Weights of a small transformer language model: no biases in attention or MLP, tied embeddings.
Each number is 500 + 50 x the weight over its row's rms, rounded and kept within 0 to 999. Layers, rows and columns count from 0. Numbers have three digits each. The size before them is the row's rms in percent of the matrix's.

# layer 4 attention value, 128x128, rms 0.216, rows 38-63, columns 0-127
091:529544511542491465541512528414535603451474525509441609505440473461557500436575493525546424501535503495453540585492540463569580509524473498478542468422498494515616527527502566515496497477523425383437423578527510489474535522401472461437501459434455509578479459507481535447471495582571433531518577567422463449452559613493564477457646473493536465512527491611546448511509522533466483489547
083:484498453445485500573483469578486412577468451558498515432501492447471554471567548530505405383551514459486525667418506489434455452487481491543501438526461496588450442538419535451486569406473561435434545468550501558510553536473567479554472460493493467435527488467541505473535499498472505471419485548475532451478494526384475468533554533491364540493501473513428534478449508464450490640556
094:442556516502491485439560469450433581466465566462458522447514429577568495556580480494509378562502523458593419547523544424558530490537492502481504512449546594491480427501492474495478432469422492512526487566565536468448546485441558440519549414468538562548498518485564462601544403385469459524446524419550455497508471522447438468493564518580561503544423601564487481423506496536452470550449
091:451486573531533469531564607487395441456553534550507613563579540506542478517528456489507517498501432378520481479535418581436434410547465528443374467446451451477500535409501560535440481442549587517479548487441558455487481475600469501509517468475503522549412543534463469485468567541527533510543526367491527468513523501496484552488464486553504510460518386465493553495463496572389474464473
095:488481516368515456570554527460611492511490515471516505548461487477524523483486514504488505582485588564540563530461434506417514514408461452391465563607544497524529514539449513477542415595534521559444398507488539506495503563476558456575504497474441532461546572457468503479457615451438510532464572473444452470545473572541516491469532495582441483536432616498474444478415566510500583408531
101:463556575472512490533578480515514522501515488469497457503417503443615484464492501476619543514500523498567492460494443463408585414492412481399632503507536481522478510566468478423473581475437615537505485433512521468505514530426551483428396492518444503495481451464545565529522472482529485552479450455625453479513515465537431508395500588599443462568566555492573536475576492482532525500532
100:460467472591629569548528506453404521487454450547460468537542533591536443477522534412574549527477533472508430475469524519565478554489540511526539483569499530503465499419378578581594533621554519505490536559481493476521512576523580433457545509521594487586522469489460484540491458499450548505466481346477536460475483542481414504552472542452540458465521577506530527556538461566526553580508
098:503486475555398492530532520506525439475500547427492557505545574464506450445496497553466614505520474473492501474522447472618486482507541493490575515497378468581553547411535500475547507514524457452477509537546482487604510475490576503403568529447504431502564515512518408426492584511463502484544535499410548419446525570528514503533454508387528589439525455500485412474338483545410542555503
088:423507565493496519408357587443501352509476552463455527431474484448508534537439471459533583524557551486516525438512463465506476459542464501434541453420612475571419500503598503428493484479557444440506448501503480493526518513491440506536486512502490417489458525567506501424544510432523449508439506508483560497552586551446428367560425563500519493621515546519439472463471551471478486448528
088:470432487410532459489489543489465488504525501438431483511505510472467450495478517512565564459473535520582487506521553360477417497487380446543476487522500509498426566572390632489496602462559488490430599406468487540440503503479574496541449527488414497568510438509526529442438508506458449518452547520519443568481460350470575469537522495562494486504514401454448436429506456496513484434460
094:472481563512463510489431439571427407491449463571488468450546473487414446460543484352507516551510434461488456483532467428604591487495515487472612438577504484430512551501471457439554488609553516467483482544592498444446612508446553516536477428462417567449517428518478508573471577483392539492519535482544518502569508398424514510539483459464438450536575478487449516467493509508502483489482
097:524519533561509390473431648451372555511490537588510535551552532483510478442513458432481466503421544498536476463495554495537467486574517530450439371525377498537526581456495479513493504549596483540540538442506495531459401477511460485549439540469561503462529518573474474548476518594489530502520595465489501459414486462522392534545433529414446522409501527422489528458554517459504544465536
104:523516518637472535382424541504501606497564452528507473559440502599528464489516535478381511405522454500475478518481523520487563533430540551485484524540508509623563428437497518485530404508530483540432474511463522540526522498476529557408524669475551480547565466478467490490529534481481425471491547600492548601480488481479495502495493505488520661469456526481450483504465445549467504430453
090:569537493493520463469479531453411489530530427574539519529448478508436475476450513488454564463539471538506466543436592536550531568434533564472603437585452459462512567505548477473433471574543491483492464526504457382526421479587572473600498468465551500502478419524463550529521515531535462626442566537393617499407509536596458525461545478426552492512540450543526485459516476436452565498446
091:540445466437497470505466629470553562563416549585399487547423457557579484457429432501467524482560547520453454571575453443496514466514566601509419484488501460506511492475483434531559526481523488528531582515455388497490466499530624444518565447490461482581494484585595438512503501486500502469467472569488501503442451450421529468565548480489429458614409560426433523512470490501495538522507
098:440525454526445518483475411478555524479520493395489528488432531537517557432470507438533531498500492485513563466538422543524512542526516556468537569457519491542624398577485542414553466565461528489508431471463611520422499512474431477448553484484505380497591612462459478558548528534493582433483405555465428469407535599520490497516533525547582639490528470533503459466503492513569512512514
097:482476416515447482465487561474467526453433478522500476489447595596541484505443471530530396517439538455535438464445520460613539499498550539531521549538458524436555581546518436600476498546538433552567510508535538429475474471477562413490583544511486553498454532572510480478484425434477485441521526400516608557457487564442540558478506607472499520511453565514517479524459543463328449433531
095:518396457598506543472486546491483564477540501491489545557508602560400456502608581492533505485502388446557377410439537489570505439566535468595520568510595592484534468499552477551523429600520444522440513412430483448552513529562471586484485520410546529474506492522477446507433473550485526475496565480481469459496486509437482503567518450511452571426551562455528541496504569501504536455496
099:452557445490529457579525442535530507487512509515524507508548478500605527531608455553563557615526471553502525451534546480427452489504494442447481447463589448468462419473414514499484531580506513581541482548511437491406542487453466434478470517533391620445447557419481476492519431491486568575512464543567491534557504520546432519486621489560540452557437438518603527464561413443507500528527
097:486488494534439482498491483492530482560467430510495483437544561450440484507515453551444468531487518504574457539552490466454443470434484529443514431548519508538395555420558517649464528486538530572613482460506441407428505476569505472565504392526524501503447435434486482482569504453489586452588507482440409457555464459424489490463494374485534413447502535480569481487585507522416540585427
094:514465505448441526495574603447528471469645537536511456526550546450471529538437541507409548431447415524463549502432497564394463578593459536497388500560543521502481482499558425531443477550457481536518472486470464494488438617551446467531437502537525520441513473552570586457561509513543447518495515477504487463614521549510507425543509465556432416532576560531426556559506464451533470560473
099:530591520543393458447590496484524488475489514443499494479486552470539520465585541503415594474464553593498517500537553555504462423464469435474624540475610539524604527461509442418473551480482488465425437441454525560448500467478496545476481568490513494504469446523536569491477584516437398543478498464501521445487569608486454520485518541426583519402591432550494475545455485511485488619524
090:471506493501510489563541534502550511532571464562460531434465522573423581451577558525559487465504521397530439537472400413450490549443534542526505464521440493482498519517505562541492530542467521501521349538516467532567522529479541454538444543482481450399369501497586496513453419517572495580433400520495507488607458514475567501409577467493474468491467391496425435482409521538553456485496
096:585459468522505498467597437571494483536523552391476484412435529473515435555506536483633488494435434472500472485608365448464501510495456491498488506484499503531502452456436542600554488491463550500484535480522493529482534562527489356485452473568477504445456529531512470546454523459557492462516438604484465514589496526503535482460663448419506449433546461534566511520507485564585480488424
094:526449433627503462429481528496451425464573526503474530522463519532509520546493461453483579497514477534566510474520447487475451550485532466475575544472456503613477540538575442435506467515466453476500434534494457552548579524520475573533600476535543486460540430350583553596565483519532473511548445497476539408463616462535527494495514574514455496611511414504541380563464533454507433447528
103:489454508560602563459481431535483475431505454549564508485415534479453484501519486467534460594533574544492534495531464514520514463386501439503534543573561572491529417471466490473468515430483564453405492605471515525466570565433463537457589620477450479531566525510483585505467573554501510526487529567519519442522581605495461510515510533426531557498556503532466479561390461586567408520577
# layer 4 attention output (transposed), 128x128, rms 0.185, rows 38-63, columns 0-127
092:547491542461480478514457549560456544536535541555575439470516571465424567560531550461398553555458430497557515475500377498492417556573504510454520533601516547512398459530533485432509452439556480548495568468471520470554505448541501518559432568450446482385600513511491506605501486475459558510503445473585542534500525365523506535437466537394442544533437512467526470446429469488511470522556
077:465520468504477426398529470522474494420505529475372536563447532462572437509506484436480531469452465549544459370548423538547545624540555646449489492518552484463505487461496545534486420607429413503533553549486518490576501468555491609494524545531446464494448520542484581453541450480484484503505492457454510454514532443566523561493424531483566439626486480493541452542535486555451497446507
092:476452444457472495567510568529546486407538571518521464472524522466418522481514407451486603470418465511460561479452437450386522509445491441532536461514438492522541537522528498529578563581457521508512523342497611489526432471496414522468447540541520558429523501508561436503486539554523452481502576544476526472567472503588451489510514552436495538473528361534579441557496564550538559420543
084:581490464559476586447555460487470535589473552532422476537541454473438478529428469466448536503542585594485543458545572438523490480549529453560525523465546513433483583484454405436510594576562419447554510475468491521493460520459547360436499531519484461521536539504498436505488378506470603477532498573575467480530546497483486428536448537483397540485541596521478440487508494442393476532550
086:425466494594504554501422424531432536529537450411507438441461567473463476439496519517441457533493498576474503590503438667518518460489449566552554414416523482460521535475561510568472530507455551540547529499466418524578463449570423459472488518417494546541443504537557449530557495501619478448532479579497512561444496395479452504546490438451501516469514558439545528566478565499561473569460
094:433496481496549504482588450526547498529501568502425477434461541553503378536407456454465486549429514455478442570495536492436419474480576418563454432458451536545482489535517411619581416606526636476519513510557505532495506435535442501612501521495499455449507562493520395452561493548462564511486489407540486489496475522489571530615489450493546520542508563497474447493460514553519524494439
098:643456524536472427520537564496527500667518515476556532505455472547436506595417481648447496476538520489475556537479535529407553500490418461484577449486449448467460456519531392439445527407440508512553467452517506515516518419463479559481463483450462527462417479571520492446488531544547408530529599565450528467570512499572570523551453528558500501522472466452516458450483515468514552513447
084:584494514480430490483417496498421467479544471586491436532481532507504523523523548501561492524498487566506592547525495549487509490503530525473455559569424487369474468547445564488497401529541409616411549504511548438519487506490446573561431501453466523459447521568493661512479484463581467414514492464520578491520516468488414402516492475558493371558424508529477543515579545473535513460432
086:515468474478468496508565494513538623273503509536468497555473533557507503433538493498459407521410476523544393532491440499479500444486561477469485549499423465375554528445410552531523605523425597529509528476510524550466545428536462556503469524376463559531525533494470548554512574548538530469557487453495456506510471525538557484532560490416565461450502523510499556529538519464449476459519
083:496572452551523475488478463555501568473376423534464465477494507429469527479538472502519469516510495409434499628505471563428539498506555525461537475489492563449528458466536445437598417469420487557603423567515428482522546501477494467531558510494564519498467461527467396583540518485438485488554474549488442505514481609563519436477460404526479450444415544522593577510554534609510471590537
090:507466506454436510541489649513465479535542521460473497578430540456493530503508512585482415526431538505527555556486520482438546511524488545512397476479491449549535392374511555543583510384457493516455472465450486483563352516570456553521578552413533493563435626518454547401545460523507469521475457554565491474481475457541480462468564515548498509509469544582542452485502478560472426509520
098:509406488480505585472580463487570477488429526467514439515498557582464535591407513569499568580501482639435595471464577482539531497538517448592453580449552521508560484491476394534503515435545413451498514497457509461521512433464497530482514489482432549554507436464465536524546432440465477517498422495532514530579539576564545378480456467536453447444513474476480409570475462573496456560456
096:489546501371434440583483484495527429409445503483509595472512474481420519535610547565571522440502472494447646502495467444494419526536483435564548463472546471435492523537472516523513525511499457445500513468534560475497553533536460472524572383501434439420491519553600526449431548494547453554513545426458584513505564566518455505485506516540453439556456484440470544567596452445573485549479
079:501484528565498578586495540517567480457562543476566545534527487515557493490442571587552473486396435428478595458541400466522459481565543503513464567371561494581422488555409485446455555404524453549481573455495486545507490511432457491463476554439478488487508477526491470477524512566444529432477483512506464449519521499457591470537430557593511434522534495448509465566408487546523386607471
085:508556555509494502443530465486457552492517449451418493529568428462502525549501585560544494560544486402539572563438477596514559546545426463465526496557435440402435497503527534538455495548500509469451397447493515469468506531443428600413478551504464510512409481439518569598507417507488562504488499474516497475589539607572426585528493522464522460383564436495549442463479562527447498543465
095:382525547467553491519453497537537386495512524541477530475544593496498515490580471550432467405456471525535467537481447548505452420471552464488459535567491535405457582464588520536475449534506586539477530524581474499509520519619541488519481488514403553403511449514501521416418548452516426527521539499484527521510513360481442545464543481514514528532508545454407570626470447477418584479501
092:569498538444422506467561529510484539472539462570466516509475385491526488525479585429398555518564454527444504550472507596452528613525498462518482530484504492561380463471548478522559591513512535432429550459475526505512462525487468538472390446397548538510499487461539543480544565546555523474469519509507487384582526415498406530498515484509440529487509429460517444499581446564588606473403
088:545576452488500472468535554567404553497450526551500491460451448483513569590405513508495530412481528548606627571483542458486399435473475503427487458473483488514554580477430490491460533394575390462512536511469511514461534519486537453446508533575488493473478550461535516444511611516465530595544516466504526590487422483617518497424535516472541474562490438513431427497506404504560454499540
080:481467461542430534464483479499497551495532499416495551531465508486373457541415455455529426471481568466566463584464416426534552510487495483476528557541408573581502516600593438567517557514539589436525498536448593456552488466580505468514416554564556419570520425595444456538484539587482449474467489487472480445509467527518449473464453536541498567459509576500431414472447491556528569474515
090:601473498547522559481601530566496441421450486507531454605480456563553474525471432513504506494592510532498472550484458473484535418572391520506434524508505535513559572539491472464528473487446448490457452492547484486590410444432478449414476542505620493578424536597487497507544459546468441562471444494621491484509501498459457490552427524474408497502532451567477486572412594513548425451519
086:528485566595549516558447436531468478449420498452521515474490448527455502454530566416538496461527512554546422487546466527526495381523512486469557445382562465398494536492378526419464546453548606438581447499502548590519502445428485532469588517590524534545512469468459466429499388551472541470549491480529566518464515493584569612501534524506537506535517485547493513440435471472541413512515
089:484408465525554580491414537540457520555465422575458494498525538538472470480440487500561523475443469469564595469444511468603370531471510535476389449473477570504480507564493462496485469531591502523604512571578479507503550465518492403552513420477471538549667519489441513455487477441574522464496552422570521518532566477532489489460519445484449517562399444466539515505482464524594438464473
071:469481497464467576454492494512441456462457540451412444555460527443535445470456507444476497411540513563454469489544498586432522495583402500380559472534559576520482421583553555453562428395567534492450589581464555514486493530510519528566475416466548542476555496520461450529526459476497540426555573595500466504485446518610496533561511540466544514497511501620509481552471435447404514466512
089:457516459460467533466480438523488498436585548520535494536533514483393481472524536428381485423581554487441419549421569566448485521464517577462454575494561530503451472583497486415446539484516466521525378590550532492459425460511434509505556510563462557613528490459551497486475477564411481539457531443530473511535412505515451572527479538535471556604524525524462572545558492417519553405517
090:426527579469481569535539490477516521506483471524510451455473573526525431445498529475534495435499471554511463456440496454482556428527487404411459416452454485551514421519424577529503476554585483477488582547500605389473545506564479478546470527474457433433415559651486493488507518543556503449410527486515537507579498524487547495498472529367555487468488582531530607408549467545520550537558
087:492480463467412435528503533486539502497486443444438595501569510621501531475533445532463497403488491468495547476512520525524510556581441568411423478446530461519554528512418557512474464521514504636469538536475506541557505553565574403481447444507374493475463548525482546446506600430491503469482547437457584576411488489514453559522528486470477511588489591429521510491502447403508610453513
# layer 4 attention query, 128x128, rms 0.241, rows 64-92, columns 0-127
106:486492522444577509409532489420535519529555434409548490521498546471540419510413522529476442491374444515540515478582447486571566562420513499423536474510417510486435472487511631513479385515534470438476505484476567595499375538466536493473575507510462486410525485492465507496478498652519496522460549562562511499527370461509482496537524490455479499483477507548517504566510518454579428576506
105:471529512497448506442512422571433518495530545479442419478495499411618505579517472385472520628443487516537507520581473435492483466503503520529544563483513479392476415506456433448449562459506480546502588502443417465496384495475451488513439593504505455515519573517456537487418498553560545534448563573498432548423501518532554563484566473492485484504487405497459412472615553528532440497494
098:488523581479501457509476519527450431392469557512454472536572472484442462551483487498502476484462498494495523531459523535475491484493399513517455533512514533621548564529506510513509394431488499389477551483477512628507590506540560562501601454501545544453504479466440571508538436549477482449434546521589532455490561538469488459484459481525446471639507505445534576629486620456467600467586
105:496467401497424486446501526438485517535530427479516534511522566545438463471446501504571573529493460487577526418443478500515514562577442501395486429498419462565530489503526493563555592546473546562490531548441543479556489513429487427488425479502480487515475457523461505367559630468532472408544470475415477500467463561556555506485496539510499490441515337572413537476519559569492410486522
112:491529539394591544567555414480511417545596477526482403401512544457516493525559551422448512457515421539555576503467578475554501444467491560547429480511507515482498554548529463494474465482447489485458566497467437502435445454516525466497520392465533540567564483543513480427414518496478539500560548441592502594585442405506436557560482553383555530432521497490474451568519506484468472486433
100:466554576576557555491430483468498450533432556488575533456532580594453534532492513497498479493458419439510520488559419436572430498609525496429555518565586495408503517496480540499525467432480614617505442512502461522442458410538562465553525451471472451501572590472525471547484525434466520447487462506428524526485433443479422506490428596443462517546459518458554495456435511556444490602488
102:447486535504447482539560470481394495516480521412519577390532469484436428569529483493456571391497506539511499535483456566488472525568428490463497547541552442524457573321480432621502426437572534508560462508531551541452510439515565454524590528509454619478471452455484447509476477551471559495576523443498546502478537515506531500546485439531439549462515561522422471454497564514551560557461
099:480507498512563574537523398491452398500414523387491524483485585512547469439460495591424468476519475517490476509490488583572501510575445556525507539464564403491516538451481518576491544533461532456505477468567531541455511467514449482507572549424488535565460531543469500570552454575480407547578435514517542514447524391524536493585395450544473503470433430548582524613460552502549506604480
102:444452427435441487589522544466478625427478444507489459491479654538458550462533510550483474470630520469516492524560516397448480481524451524460572543464419561522562554492471448470541502571537499585532516498538507485452529427492572441472451419462453465469494482550473438498537570566520459470566573584523595455501532407470495553444430448476520448493527508490583488580484509572469541490544
094:529422516508486502522539542581490576588531522573513380530523538428510472514515516563440528494527463483530529396487474463444475517496468408474454501561503501499512439544512456428582501583536571425554508587533514531471470468486539411472471606446399481543433531515491377521452419561441642597456529504509534493489395490478518487502560489541476535527437463416516422430483470523480479454469
104:568391503466540453514419558527487520543428558509511551517508601565496457572639507505537493485492462453520509544455526598517370559470484454512454502453446362469513507475501533415445565595439451541504457508448496496501499433599569527457518520473472467405471480560492453445399554541510440530450579506503539447438514456567452506505577533426459475552562511498456571490510470493517538453492
105:427467567571625438490486495451491481513497482471469430511481512467529396458489506502615541506487575527470443501512494561407465489542575505523482444530535463615479520437495465511443586593545543525517464580553466480531520548451476422444480522533470393510459495509523545458484574527481472477508400571554397439512506504523427529497552456430460450548457556479519381467543487644549532461522
101:490492457547491471437455470441542646501443518439488599491570494463418534554495509557469496506465434522441518371484445519497544486542446566493441450511518546424532438527469453478442491441549421467444537509525527556394669450370418450508472562531551516537470514471522517546540470484518548588439527458476605578458488526554520522536559451496488475499549526507474467434504505505509580532499
112:535601594465404475401491523528485601523403517474498466542451549546511547478564519463498569555476506576471507471400518494525523478479525500484430514535384481513428526586373547528506542592500547473555517549508396510472525512534504438545510555483493469478444563461526530501551445508529627486523514406564485481541534545485465509414406469508440531509475532594551568537422447468482433449478
094:501500503506473492540458537532493468559553440404517504568481502558416445518529416380580450443463444410438505449521480436511485543447576469541446536514546512487457546454532435508480531495447411477492485500386587563530446494497433509440426549580457454457522439585620506408542457598493556446472466533525560565539509467587521475472455561542531481586532523537507442520482517514472574544427
105:538482528498518494504541483541411546541494453602499469412491455454634499474471366478523475513443546555534508472536513517486448468581505525501473454492420549547552593507557503481503530432450441466474492330495507542413585485511486513533555523472562403520641478557544457489518505549537526440557539529511438525526452467413442491509497417489404532469512460437493442444497559575519510488568
099:540520480550551475570416500550541490425481495448533406513601595497540512486597430570539405476461483588558480501437509550562539525475449480449571468552583559593492560535449547507505486484514500488558534457564476527448503491507505543546510533526563426439440597449552417477509554589443494491494584427478603494438480524492458527417566444493491452537526467632440466531486470513523454510437
103:558527561520517438525544568567466517481493580476512519491360511580515552524455467557480490492547427528549496571549458529478659552441563549535444390582489532527485542399487496490457467548550511563479525471528437502515515573486536493432457537537481540447516406460517511479534544524497476525632492464546482591544439396466424499546404521473484414406547502442452491475474488499472448459481
105:535502517561604568437524555510450536426496483472500668441474497537548578558552524479509540518510493431576562539461487446489564469531494440455476500573583591524446569550401527544392595476436406523389432562430577510479495455516447506442526525528499487497483465488516499520585513555433573497506478543507546496479455484473534457550550483511430501476481590447457519514476412433460506486557
103:499489436519524620535470511513611531488515489424463531455474509446525486630499597534528592535429535474446424511536455464512576468483480531529577433455513416547506446549440530508407524466592538501386431508504501534470492545457613494504573482537463478471363410460543495520479426512432488523498563537559477485441537545481466537610504516503463471419511534507512388479483447464538499494532
106:498435594515482522488505523548474509449469429437465477330613406507597532440534494529580520479487540452470522443499573482512552419470515576561412616526614488451504516467479555516542496553535482553501528456462450561492421523501500513479521624442450449534456522407550458568464496408547539530495533565575562471493535453518500464526494446507512568515483413498543478484482500504410472463481
099:566525473570481563463526529524572515499508507514503479500515496546509480410459452508452426456512495389503429505503436528571466531445514447542557454520634527528436435525602504482436535539446553511522567352382548554540470462396495586492461549461480518537526505622457461483497512456512492502529568415494480464605526473505528539446424495444485507587499492459453493528567500468629531533513
094:475502474519515395492517419537572513534453509394539490503497515583527521467524490487509582499544435435486487578510431458467525491497552475446589462481533542447512427498491540511495534548550514530487547446506534468452399516401405499555510452492438508426542466458562458596454434621496422469701486547501559477536483578509567558488497536482481539442470521532519507400441562486484419529506
107:495436577528460468559485493496506468532563524509492403539506485460454487445561473469562567485565566614438484487475491510560494513596498478545508414463498619489537475510523499453558487561389519465457525569432542512433480536479521483456372557497404484549532473436449506535487493489542426434425582475615521588500445542440510514596459523444452462555550413512430546558438462462542520453513
108:533475592473463534598544508548469547550634551475539435492484551484456526631508463553478449502542488425507427533449532537493484577505520449495499534594397517436484525476547441399390534511445520477451444479558592545537412496456458478456455430558452508488433554471480463490564458493541512410541461554382476443553506473543543501516517454601501529592456541544463501521454449495474505508460
103:466512457501465440456522480474569478522468422504544538584427558467496584584615453372489467435520475590467469557554507440467448505511505438458431564510500493528525482483405520533426499511509555499506558553432488478460521517447426466504503540527601484472409506528425469534557484506431481551514482570435529558549447600578537498527468511425431511611508440464424571558562483504465431412496
103:488470511461502537524526453435524462482478551497530461524526477537411592523487511487478390545500515433537472393541499586540561500477561469560439504494591457505516422484545515451484502492580556464439577493516508660448474515450467502536576400565494505453490452541490513499482510518557413470409493397486373515487520391577464526555578403561552547527501530491453519534502523456510595487561
107:527537500575493491516392511469491567436512499502554513542515480546554532504535493452462423536435541446525496567444467577545520527447494532455551508347563587466465573510526476583507421454476465499553508570476405488424483554525495437507486458453518499427521551477452524544499478572435525532511446585541438534489547437576529516615528439597479493536583392460449584499533430546562531577487
112:522557392492407543471469455490616429448447497437482542542530529523531510640444502514544468462463423499466571543509527522536393538535517511501532485479384575459464442513552556490454597501507576514483534471570551574538580523508486418432540461496531547432513431499496445476486512533450459475595521536514532410525464476521558467479407451517463525542530537579432543593547437474496432542560
# layer 4 attention key, 128x128, rms 0.224, rows 64-91, columns 0-127
107:439477498444576476581431544463485424567602464465517504542487481455554540590529535427495443503443418538510484534524478519547462494527525502410585492567510496517489566495495519535491509520433434496524482485546498559419491535474481480544500535506533410470429527512448590399462501504557521485388509577502502530560495461520527465376458438575529606512463644539440560496510365457454507434476
095:491558385437482423435496497482451471495460470453592463524442606522482456460408509535520553614389530457459530546545559443591635510535505567455537499527489493462572426450414493463608488518484534480419481438497438534519452507551528540544477571428475423592465561483489551481545525556450523552520504523552558464557544486523416486489527491554488450519458486453461514542559580524538442492470
095:539456544512558468565515541512455425513490496525520490518498472479535570469571488631467543469396456488495443449593402501530476523486495389406504569445419457476572495450553491525509551541556535537482466424549510603563578584469509532477426434530474590534415477455492576542473460587446545485503514474437455483420421574468517519442432532548468473465551490474538452540501564488572458424465
108:404503556529468618497500460503500488488549406574481498561580535552614435514445508503576474480436522599472481505487522506398514480593567502391464519424518506469444511565545443430531499510499460437476545484465522464473446476525452542564520483515460560597527640465451487460530534492547489576399440431462562456465532419551513457471606463515470568514497433451480503508529539511490550537446
106:519433472514601515546516458547476471455531427512527490434473505462520538400502545409523529485494425561432547434490492514546475531517444599548508461522513554505491540518548467563478433538539517571461594430400511563450413533460533567535433476355473549539475523558615520440596561568491581439504489483591515498448494480482512462582494549480469514525493606563460563474543444478449534452527
101:531475517548568548496581500529561582468524525543505529483538569440466525473596492373444500464491538488479507472453519528485469463523423551457428505506452447428457449470396592519599431562604395545490506470434484538461569545491459553497493562484518522411498502483545501583512513508544438562495528494524538531478510457467496413515482474517594494463409548523640479490490385451453405559529
104:528416537549521557477491494516578471518539504451435561461499490538497555560508427438524601443514526476556500503586522487479488582516499438494569453610449419440527465496459531518438581547473543486479449475526519504463488591556465464469420466461536487499531538493426519596466488640475523561558484527415507460392511518435562518587465404463449456476545534547441519413524534443389554540441
107:535353553584540566569437557560541559379595609486527508514436438571498469482501519445480543500510531483473597477615506490494536443500450435510503496480498463486501527548488511448441507560537460507493503485527530562474609419422396525450503554417447447509495494466552505457572511503406441477467545552544562530464521456572499577486472423520517497602562472476469474492436457523463476513563
098:538503511445552537548436526570394570504497435489504484458546594532477459512520483499493512522503440410526468406507458490443484479476522513432518506574523514466492460561498575498542503453498588546625536425417452404537477550556451486555399573519513562502567443496512381479482523510529503465532651563501557497462541483502449393574513433447448542498551482502492468539393551531535534449559
101:457532451447522412471465527570534526474547511466568519432527476545403505546394466511486495516556481408516520509403578446534437474417455568497542503500561486484532480520537473458543546484453495458462416500500560446516504463577446523422552588449557543431419475547461467442482480580421549611537506547617492486530495493465637407536461461426550546513543546464484505529491569495511466587458
103:490522539509530409519487519560473618481496401495550535508568547514448566474460549451502524421457496444555498447545433504532481508498496532490429537487407518450486517469610522466450520462544442564432537451607505491505573479626517445567523466517442416541495489522473524415438572434561457496508441470422551522515520560450501507492479415533501462582425527584479535545591426553427505450398
101:459585538492632493392408532492520543466542472568577431481496484487538478430447466443549458536440540512399463578558516567475548470451511443586469516483550467541562347436521618422452559512490489448505470574466473519474476500543472502405457484536486433531490530475534510533487554547468500559526454540521478506522509547530453465468466480507561490425569457515572448611495489522454621508513
106:511442462504482446397497472500548474513529377431502505505510573595510489504470576554523481410577455421519470540478423528469469531440472526418566483558490467480537466489512547507499523459526478513453483532471493541459526535612475561419468350452613483466448461420538499531593528431484517507469591444447469490594495516507506609492556530441482516549475480419497463511564563562530452607451
115:526450508480570450403537550511457506567483562416470402532589529553473548596560494464515522532562446555623463455541505499444521516431473446519487504468540499515494534547490455508477488455413444490490548481523439535545468395491476626513478400484401550445468544448559551434467501608452458463515536466536611536530463555600495556515539459458560444523481512460413480500549484452530442482441
096:481532492520492466482437533480470580656475443447555548403444530489557440484522409498484507445546447512468454427548475584394552496455525474503646481509427485514574531385504514495525497511514520533437462496588364442489493507510519469453520548507427555557451528509514514502529466517524445565506503575487481442484492448602502483453431465509454575474428492465434495550535437568403441469485
103:621471507510493489504509536619435526509482479536477476525561518449466515503496492533512430582481472411478452416618487482506483511527501566524561485475427567605463484436517536487483507547499600522465493502418533582539551479422545538431466494506544320483491494530426510434500413527580524587454447501526518435453548487421483577516450447470467506394586497487538437520478435491460546530510
101:463486505510501475459462383508426506472566512463447441528545489516505423465552498513468478447494432485566504412554479551595577450497537472397487531581484510590501553634491469469506434522381546473565544505463594501461471511569508502539578536567568494403487447547495600528534527531516472521535532498518494510474419575478506436483476349443463521489493531517511492513521389596512535439459
106:578546467578494549525413427504481563455530496495501535513447527458478545488586490410527496460510532431609480573489489578424448504562468538519446517521463590503498469459494425549513549458499510504575512558440489463511452476450494528485335520529549569431427568509447516485471537601558598546451528472503541481511456435557490591499433506628551458530457416482506427464511508462468599497489
105:591519484528384580478472447453487483588501491420515469395572491477520510465519519487519430555587474501468490499579431646454487469525506500505416535348455468461509494429437513638463468567520489476477407540523562418629485511501528420528472476509583466529458535410477559572531459484455523532488533472484459495491463481522452503486471436508520544497504475579499433498485437502496494574456
099:474500430510480431480463503509459417490525363440407485538433520548556485457541522512480466456566535502510551631506573524523510537622492589548490520429455460468445490549493501512448561419447541427483511477551575582475472474540460482512426379487517516488492423454586482597492523465458466496458481485452555428550506598486499436531508458579531529593512498528470519642525517508512544477449
108:487562443499407600368442448560540538440567527436486484648466552457523525535584478458469542445519539497420561579547440520595505433438482458540531431434525462491442608508454509506501517465428527557458454555521470483515459535597532480520494585466447474435463491449538497490471453564501511464501546549543513447532534537440446505512553456465437485403474563465474428590507490480539480506576
101:452538462581475455585454471433516528528581567557525547460439491450502428432442426527506481479508439554465514502458477466553472510507582550532429501519512517455520485538449532495662561515515582439485444367460528521494549408505503538516576409510584536490504454532594513428481502481477455554491479522466534411522466436473538602507481565459569454479463502452555417593545422577473499471510
104:448533472591564512484376466496530446535515484485562568462566517472515475480533458483564532586548523541580454529440561546512476513583415505464537437566522476504462493453523500490596515506498536488520458511423472548443554413464448402537542507448430572559649450444504442500519453485465492558474540598510589499559536555508512481432569403490572466538485488453428452436461442440510523454427
105:479579525430479570532473543457532524550584462514603435509492530533559558426547524470452489509483445517498419438519512463482458482588381565578473543520584490549404568493404509408475548572380449536506555516492483592557469478424465417474545466464529544410489443482540494456493553516542471509479511470429457525488526532489548493489427535457418596561468405452485447476530539560519515442476
112:545603490532494516445551571460560532571496560486427437474471444491442536404501449471393533483556486438475464470534475554469545485463509577544459537484483508503506515476472426608569527476466477584582489458543523509529527479459417562510503522473430527523468442491519548509422610465379582586517482541483489493499522403501543446455555360498465471476546606447493538441435450513552483571454
101:528471481416514545488399431424500478552483515561589408489453482497493570508468520447603489468532437551599525479503509445445492441512561498463586508491488450425476441456544520436521491552501437524529536490485431476578372437501497582444536513528528511552488485418517487577550499578536487449490554561439470621512367577521468481577504580489547511528472464537493423501419481526567486577473
103:515459542407486487510376519448544541442566605503504537516403492577432453423560572450414453500569541431501455500463457528497484524447518487462542497484531563522508503487597592586488587497645533506444532463499492522425522516481511534540550479533540461500557408383460556508372513506530510469431437464468473546516518407492558392484525503461506547484491483523553586498509515521517540506536
111:536514539447486543530379508477549558456444545464473570482526478563450470479441401484392490533520527509579494407544539462566506511495525539403504546484479524461514536500427607465509459542411462581518412582543458556540465550567420502481513480499442559534508537491541604474462393458490631523488508483495496462461499531474452530445593494591526439530526499523501604511512463591427497431523